Part of a small language model's weights: 1.32M parameters, learned positions.
Each number is 128 + 24 x the weight over its row's rms, rounded and kept within 0 to 255. Layers, rows and columns count from 0. The size above them is the row's rms in percent of the matrix's.

# layer 2 attention query, 96x96, rms 0.17, rows 0-16, columns 0-95
size [ 76  68  85  70  88  74  83  74  87  75  73  85  69  71  69  73  67]
[[ 99 139 150 129 162 149 131 137 123 145 131 150 168 151 117 140 145 135 152 115  83 136 114  98  97 186 142 146 119 169 119  97 127 128 126 142 100 131 127 125 106  98 137 121 160 155  99 156 112 159 133 165 177 125 146 141 125 165 118 106 113 140  98 109  94  86 167 101  96 114 123 150 124  79 116 155 107  88 146 110 123 135 104 163 139 106 112 112  84 143 119 141 128  96  94 170]
 [134 122 155  93 141  95 121 117  76 126 163 147 128 115 126  95 123 137 150 131 134 153 151 105 114 144 127 138 118 116 141 113 135 155 130 116 140 144 170 102 131 175 139 141 108 171 177 129 143 143 104 129 143 104 105 117 101 105 138 107 144 149 129 133 172 114 113 112 126  83  99 137 133 115 131  77 129 126 122  76 118 182 195 135  92 102  91 124 156 149 118 100 159 116 164 144]
 [186  85 131 164 168 111 126 123 124 140 123  93 118 157  92 131 168 118 112 125  92 121 139 129 108 109 100 118  98 139 174 136 135 106 109 141 148  90 111  97 155 126 122 122 137 142 150 166 154 130 143 122  86 150 111 110 108 106  87 152 134 163 131 102 174 150 152 116 118 153 132 139 172 151 103 134 139 130 131 121  93 114 112 130 154 161 139 200 139 134 104 109 116  94 112 119]
 [114 131 111 110 101 118 104 139 101 140 170 150 155 176 141 155 139 125 132 117 137 139 139 138 163 114 135 113 126 154  96 133 138 114 126 123 135 136 145 128 137 155 120 136  90 127 116 157 103 148 109 140  74 116 130 147 173  88 125 149 137 135 117 140 120 123  96 209 106  85  98 114 151 121 143 116 175 136  98 126 138 102 168 115  87 149 155 172 134  81  90 125 146 113 106  97]
 [131 162 173 106  94 133  94 161 104 115 119 159  93 129 165 138 155 131 142 111 107 155 149 162 174 143 150 117 113 146 164 131 117  63 142 146 122 135 127 116 137 136 103 145  89 138 131  84 102  79 125 106 155 133 120 122 128 141 138 120 130 153 126 100 166 125 146 130 105 159  92 154 158 120 112 140  95 108 147 151 178  89 104 141 104 156 132  96 135  86 116 138 140 109 114 124]
 [141 124 178  98  93 158 144 143 150  94 173  88 144 105 156 116 156 103 171  88 145 158 136 118 105 129  92 152 103 134 126 141  88 106 110 147 141 132 113 132 158 117 144 146 162 144 117 135 107 171 101 147 144 116 113 121 118  88 135 146 149  86 116 137 151 128 153 112 146 126 127 138 104 111 116  97 123 105 165 140 129 175 151 133 120 142 142 137 147  88  90 113 133 137 139  60]
 [111 128 105 114 152 126  85 129 139 135 190 131 124 121 172 100 120  97 139  82 156 161 169 140 135 131 139 112 102 124 120 141 134 102 111  95 112 102 108 172 151 122 126 153 130 132 152 121 160  88 112 125 140 129 112 120 174  45 119 142 136 138 132 130 112 134  93 138 104 123 145 126 153 158 131 106 145 129 119 152  86 157 184  78 121 106 119 111 131 142 159 140 128 109 140 142]
 [146 114 101 152 147 107 118 139  91 162 130 114 101 134 117 148 104 118 140 142 123 140 122 128 192  96 122 127 130 130  93 166 101 172 102 110 155  99 142 141 141 128 156 157 124 138 156 179 122 128 167 136 129  96 173  96 172  81 140 123 132 132 127 112 109 142 127 124 159 127  72 102 119 130 136 128 134 138 133 135  97 111 132  71  86 155 162 132 131 162 100 100 101 121 156 120]
 [163 152 155 111 115 138 124 118 110 102 161 140 161  97 171 117 113 106 137 129 172 153 126  99 154 108 136 141 103 140 140 168 108 152 144 107  97 125 114 152 101 108  64 149 115 131 117 113 108  90 140 101 133 129  71 127 143 123 133 106 121 139 168 134 108 107 140 144 156 101 144 171 126 127 127  98 110 196 127 125 123 125 206 107 134 109 134 117 114 129 128 117 140 130 165 120]
 [116 162 111 126 147 107 108 114  86 144 190 143 111 139 187 133 141 129 145 131 153  77 119 131 124 114  94 114 176  97 138 125 133 128 152 117  81  94 134 137 121 146 150 121 152 154 146 149 115 133 142 147 143 125  93 137 119 121 167  85 157 178 127  93 152 117 106 105 122 116 114 119 147 152 118 120  77 172 147 115 118 124 139  93 116 152 125  99 135  90 138 130 166 115 112  91]
 [145 124 114 145 158 149 126 137 124 118 140 162 143 148 101  97  62 126 161 137 182 139 108 122 119  94 122  98 118 120 135 147 140 146 112 123 124  96 122 120 147 129 128 146 160 148 130  94 145 162  89 145 120 112 121 134 141 111  90 136 102 151 139 161 114 120 100 127 153 140 162 116 145 116 188 108 128 131 102  99 142 142 193  74 113 137 141  88 105  92 137 134  91 155 169 126]
 [145 134 105 147 153 176 181 124 172 141  87 124 116 136  95 103 148 104  82 151 122 133 131 159 141 113 133 143 153 102  97 124 124 194 135 132 135 156 107 112 128 112 167 110 140 123  81 147 152 160  98 165  99 167 162 111 104  82  99 147 112  85 131 128 126 123 108 138 109 135 140 125 139 139 114 151 175 145 116  97 144 130 121 107 120 157 119 128 128 125 106  94 139 101 115 149]
 [150 103 160 108 124 122 110 128 126 150 149 174 129 124 128  83 144 112 159 159 143 112 114 154  98 121 142 121 110 111 122 138 116 122 162  87 168  67 144 154 152 122 150 126 137 100 121 142 128 132 125 158 119 146 119 166 142 108 142 146 119 136 117 154 136 162 132 121 125 116  97 127 149 134  67 103 126  95 143  49 125 131 137 158  98 153 141 142 136 136 113  63  78 147 142 137]
 [122 136 101 132 121 134 149 139  99  80 113 124 120 127 108 133 108 150 107 134  76 100  78 101 121 166 193 141 108 154 130 126 113 170  74 146 121 110 149 137 109 111 148 106 148 141  97 110 109 164 107 146 129 125 136 133 135 148 101 123 137 130 141 110 125 122 152 108 107 128 166 171 139 133 124 104 146 116 131 121 125 135 125 157 139 190 121 145 143 147 196  75 143 112 157 103]
 [160 147  96 172 148 112 123 130  96 105 151 131 100 168 137 159 108 187  98 154 132 141 105 186 107 111  89 123 121 132  88 152 165 164 133 120 120 120 121 137 144 106 115 122 118 154 116 129 100  92  82 141 137 135 102 110 146 107 153 135  92 146  80  98 140 141 143 164 173 128 146 102 123 117 153 134 124 129 144 107 148 121  93 140 166 130 110 133  82 140 128 136 114 143 161 137]
 [126 120 166 125 125 100 122 105 166 104  79 158 110 113 100 140 166 138 129 132 116 100 168  90 129 152 151 122 120 120 171 131 113 114  93 110 134 100 114  97 108 136 133 124 138 155 136 107 146  95 165 136 148 146 151 130 155 121 153 137 142 123 163  91 128  95 196 108 145 119  89 125 117  56 145 138 110 109 187 152 109 145 146 138 134 135 125  96 127 133 110 113 158 121 103 120]
 [ 83 136 133 155 119 125  84 166 164 153  80 125  95 135 117 149  73 135 133 129 100 140 112 145 131 128 147 142 120 107 136 112 156 149 117  89 162 130 150 154  98 118 144 135 114 118 144 163 122 129 106 130 174  74 114 126 116 162 154 126 122 107 122 167 121 132 124  69 147 149 114 149 116 117 103 149 154 113 148 114 179 164 148 152  95  84 150 157 123 126 121 131 119 118  89 120]]
# layer 2 attention key, 96x96, rms 0.147, rows 0-15, columns 0-95
size [ 82  78  88  76  91  77  83  86  95  76  85  90  69  74  70  76]
[[123 138  75 179  97 127 134 100 142 119 123 129  97 129  67 109 139 104  80 153 164  84 116 145 107 123 135 151 157 121  91 141 112 126 160 149 107 157 116  94 138 120 151 103 124 126  96 141 180 153 132 102  68 130 157 125  93 121 102 142 111 129 105 172 149 136 140 121 145 133 133 120 142 149 141 140 136 163 112 127 122 140  82 145 146 126 151 123 171  93  95 143 133 126 138 117]
 [151 124 148 123 101 123 139 102 164 140  98 112 122  98 138 135 159 153 120  90 145 123 114 164 158  98 115 120 135 132 138 134 135  87 132 132 103 125 121 149  94  97  79 139 102  85 131 103  85 116 178 161 137 152 109 150 166 130 147 107 100 123 120  67 118 104 155 157 147 128 148 132 126 146 136 163 100 133 127 172  99  69 105 120 163 104 130 133 133 143 149 163 104 139 130 153]
 [ 98 162 109 102  98 131 117 142  99 133 133 130 196 139 136 129  89 129 152 153 131 126 136 109 170 109 125 139 110 111  91 119 132 139 135 103 160 192 135 136 123 133 105 162 118 143  81 109 111 115 121 152 136 108 129 149 104 141 152 115 116 146 155 170  69 124 123 135 118  99 127  98  73 118 157 127 105 118 125 143 133 112 165 117 132  71  93  99 121 155 159 153 115 140 141 152]
 [134  93 135 135 143 155 162 121  92 153  91 171 100 101 143 127  95 159 149  85 152 142 133 140 133 121 131 122 125 144 149 116 151 141 130 134 115 129  72 103 133 139 134 160 139 123 140 110 122 104 165 156 161  67 104 105 114 168 158 113 101 146 132 147 102 124 109 103 105 136 163 150 147 153 113 117  94 149 143 117  92 131 124 126 150 115 119  78  74 178 114 147 118 141 143 156]
 [109  94 112  80 141 148 141 157 146 150  88 123 119 127 102 140 139 147 122 147 139 124 130 129 123 140  80  85 166 119 127 104 113 156 128 156 114 171 130 147  86 133 146  97 139 119 123 184 162 142 152 141 137 128 140 148 128 116  92 149 131  98  89 154 118 111 129 106 155 127 124 130  68 142 101 166 156 121 151  87  83 153 126 163 162 128 115 110 109 124 141  84 129 168 121 141]
 [160 108 123 115 162 105 124 126 105 153 107 186 140 130 111  97 131 118 133 172 126 105 126 163 174 117 147 104 171  79 150 127 129 138  97 139 144 127 142 147  96 135  97 100  64 116 142 118 130  97 144 128 108 138 143 103 120 134 148 106 133 182 142 133 142 129 137 111  94 157 124  98 110 147 145 161 153 140 156  97 137 139 113 116 138 120  99 122  76 146 108 143 113 102 126 188]
 [172 151 162 105 117 118 136 172 113 124  93 147 130 107 140 114 137 138 167 109 109 126 116 131 142 127 101 136 115 125 144 113 112 143 138 144 145 106 108 119 115 144  91 126  82 161 111 110  97 129 137 135 175  88  88 132 165 176 135 142  76 159 124 148 149 147 165  97 104 146 121 102 112 138 122 118  82 108 121 130 145  93 117 185 129 162 150  92 163 121  98 161 140 135 106 144]
 [162 116 122 147 143 110  80 123 163  71 141 142 166 110 183 132 141 135 137 110 170 138 114  84 111 148 124 149 122 124 155 127 151 121 147  86 128 132 119 129 110 134 111 111 159 133 102  97 138 106 133 115 147 107  83 151 120 163  72 127  80 167 152 137 126 157  91 131 101 155 147 103 157 110 156 107 120 107  99 128 134 114 147 133 145 101 159 134 103 150 139 149 139 157 155 153]
 [107  99 123 123 131  89 115 161 134 132 145 120 101  92 144 105 161 172 166  95 126 122  95 130 130 156 126 121 123 102 175  93 151 110 128 154 100 128 118 166 123 134 144 142 120 145 133  86 126 118 143 159 163 125 141 136 123 110 116 115 162 117 146  97 143 112 164  93  87 170 159 103 116 158  97 164 114 108 131 172 162 126 107 173 109  99 153 135 108  94 118 145 105  99 144  93]
 [107 107 139 100 118 140 121 117 159 121  81 132 113 106 124 105 150 131 179 137 127 168 127 104 160 166 182 138 144 157 131 103 112  92 134 133 148 127 144 122 124  75 115 144 127 118 156 112 103 117 142 103 156 111 140  84 132 138 107 102  73  66 126 167 116 134 161 141 122 140 142 159 150 114 119 175 147  85 111 113 144 158 135 151 130 104 103 121 148 125 166 116 108 159 119 140]
 [139 156 138 118 122  85 112 100 126  98 155 100 113  82 160 116 165 140 165 125 109 165 155 121 118 127 112 149 123 165 143 158 106 117 154 113 123 111 128 124 136 143 102 139 130 134 141 160 130  76 173  96 160 117  80 122 116  83 184  85 125 144 167 148 151 154 120 133 100 120 117 101 161 140  82 121 107 139 132 151 150 113 130 126 160 121 161 140 127 125  93 126 139 135  94 157]
 [145 128 125 137 103  90 123  91 107 153 143 116 102 127 125 153  62 117 129 126 146 150 164 153  94 125  97  90 108 169 104 132 138 113 160  99 178 114 124 100 157 138 134 157 119 130 151 144 121 114 144 159  88 114 125 133  99 124 116 136 160 154 125 147 118 140 114 127 116  91  93 101 154 121 151  87 131 112 156 107  99 151 157  96  96 139 123 154 170 111 124 168 110 179 144 133]
 [136 159  86  96 135 127 145  90 125 135  69  84 113 133 151 109 109 122 132 114 164 134 144 133 165 147 117 109 144  95 126 134 113  85 107 168 130 147 130 111  82 162 137 105 147 165 153 133 117  89 154 122 123 135 102 119 160 134 103 131 138 166 136 104 115 115 134 123 132 130 141 148 131 154 186 164 141 125  99 140 120 109 151  93 149 109 116  63 152 108 147 148 171 140 147 110]
 [124 145 138 117 168 125 120 151 124 180 168 104 120 159 125 101 162 147 147 165 153 123 149 134 118  99 113 133 126 127 120 104 140 111 154 147 136 155 110 108 152 139  91 151 140 119 147 171 156 148 162 153  62 151 154 119  90 145  98 152 138 116 113 113 133 144  92 108 147 134  88 131 162 103 149  95 147 136 123 122  99 104 140  77  90  86 130 115 141 106 105 125 131  92 110  93]
 [147 146 138  91 143 133 113 126 158 116 121 102 175 132 128 148 123  86 151 111  93 123 124  53 136 131 127 122 113 147 143 118 118 107 155  95 122  97 151 112 104  93 117 125 137  85 134 130 155 136 161  98 128 132 162 128 162 148  98  96 127  89 184 152 103 138  97 123  79 119 160 150 132 121 158 110 137 124 138 166 110 155 169 125 138 152 129 164 154 134  98 111 155 113  99 125]
 [126 147  79 148 146 114 144 128 127 105 147 102 142 134 112 128 135 128  93 140 148 135  91 116 107 106 119 135 139 113  99 121 129 178 130 140 127 169 148 170  78 119 142  91 103 107 108  76 121 124  94 116  88 154 124 153 105 163 121 174 165 101 100 133 119 164 110 132 163 133 113 139 133 164 106 155 153 137  96 135 111 126  95 144 152 137 183 130 130 112 166 124  92 153 124 158]]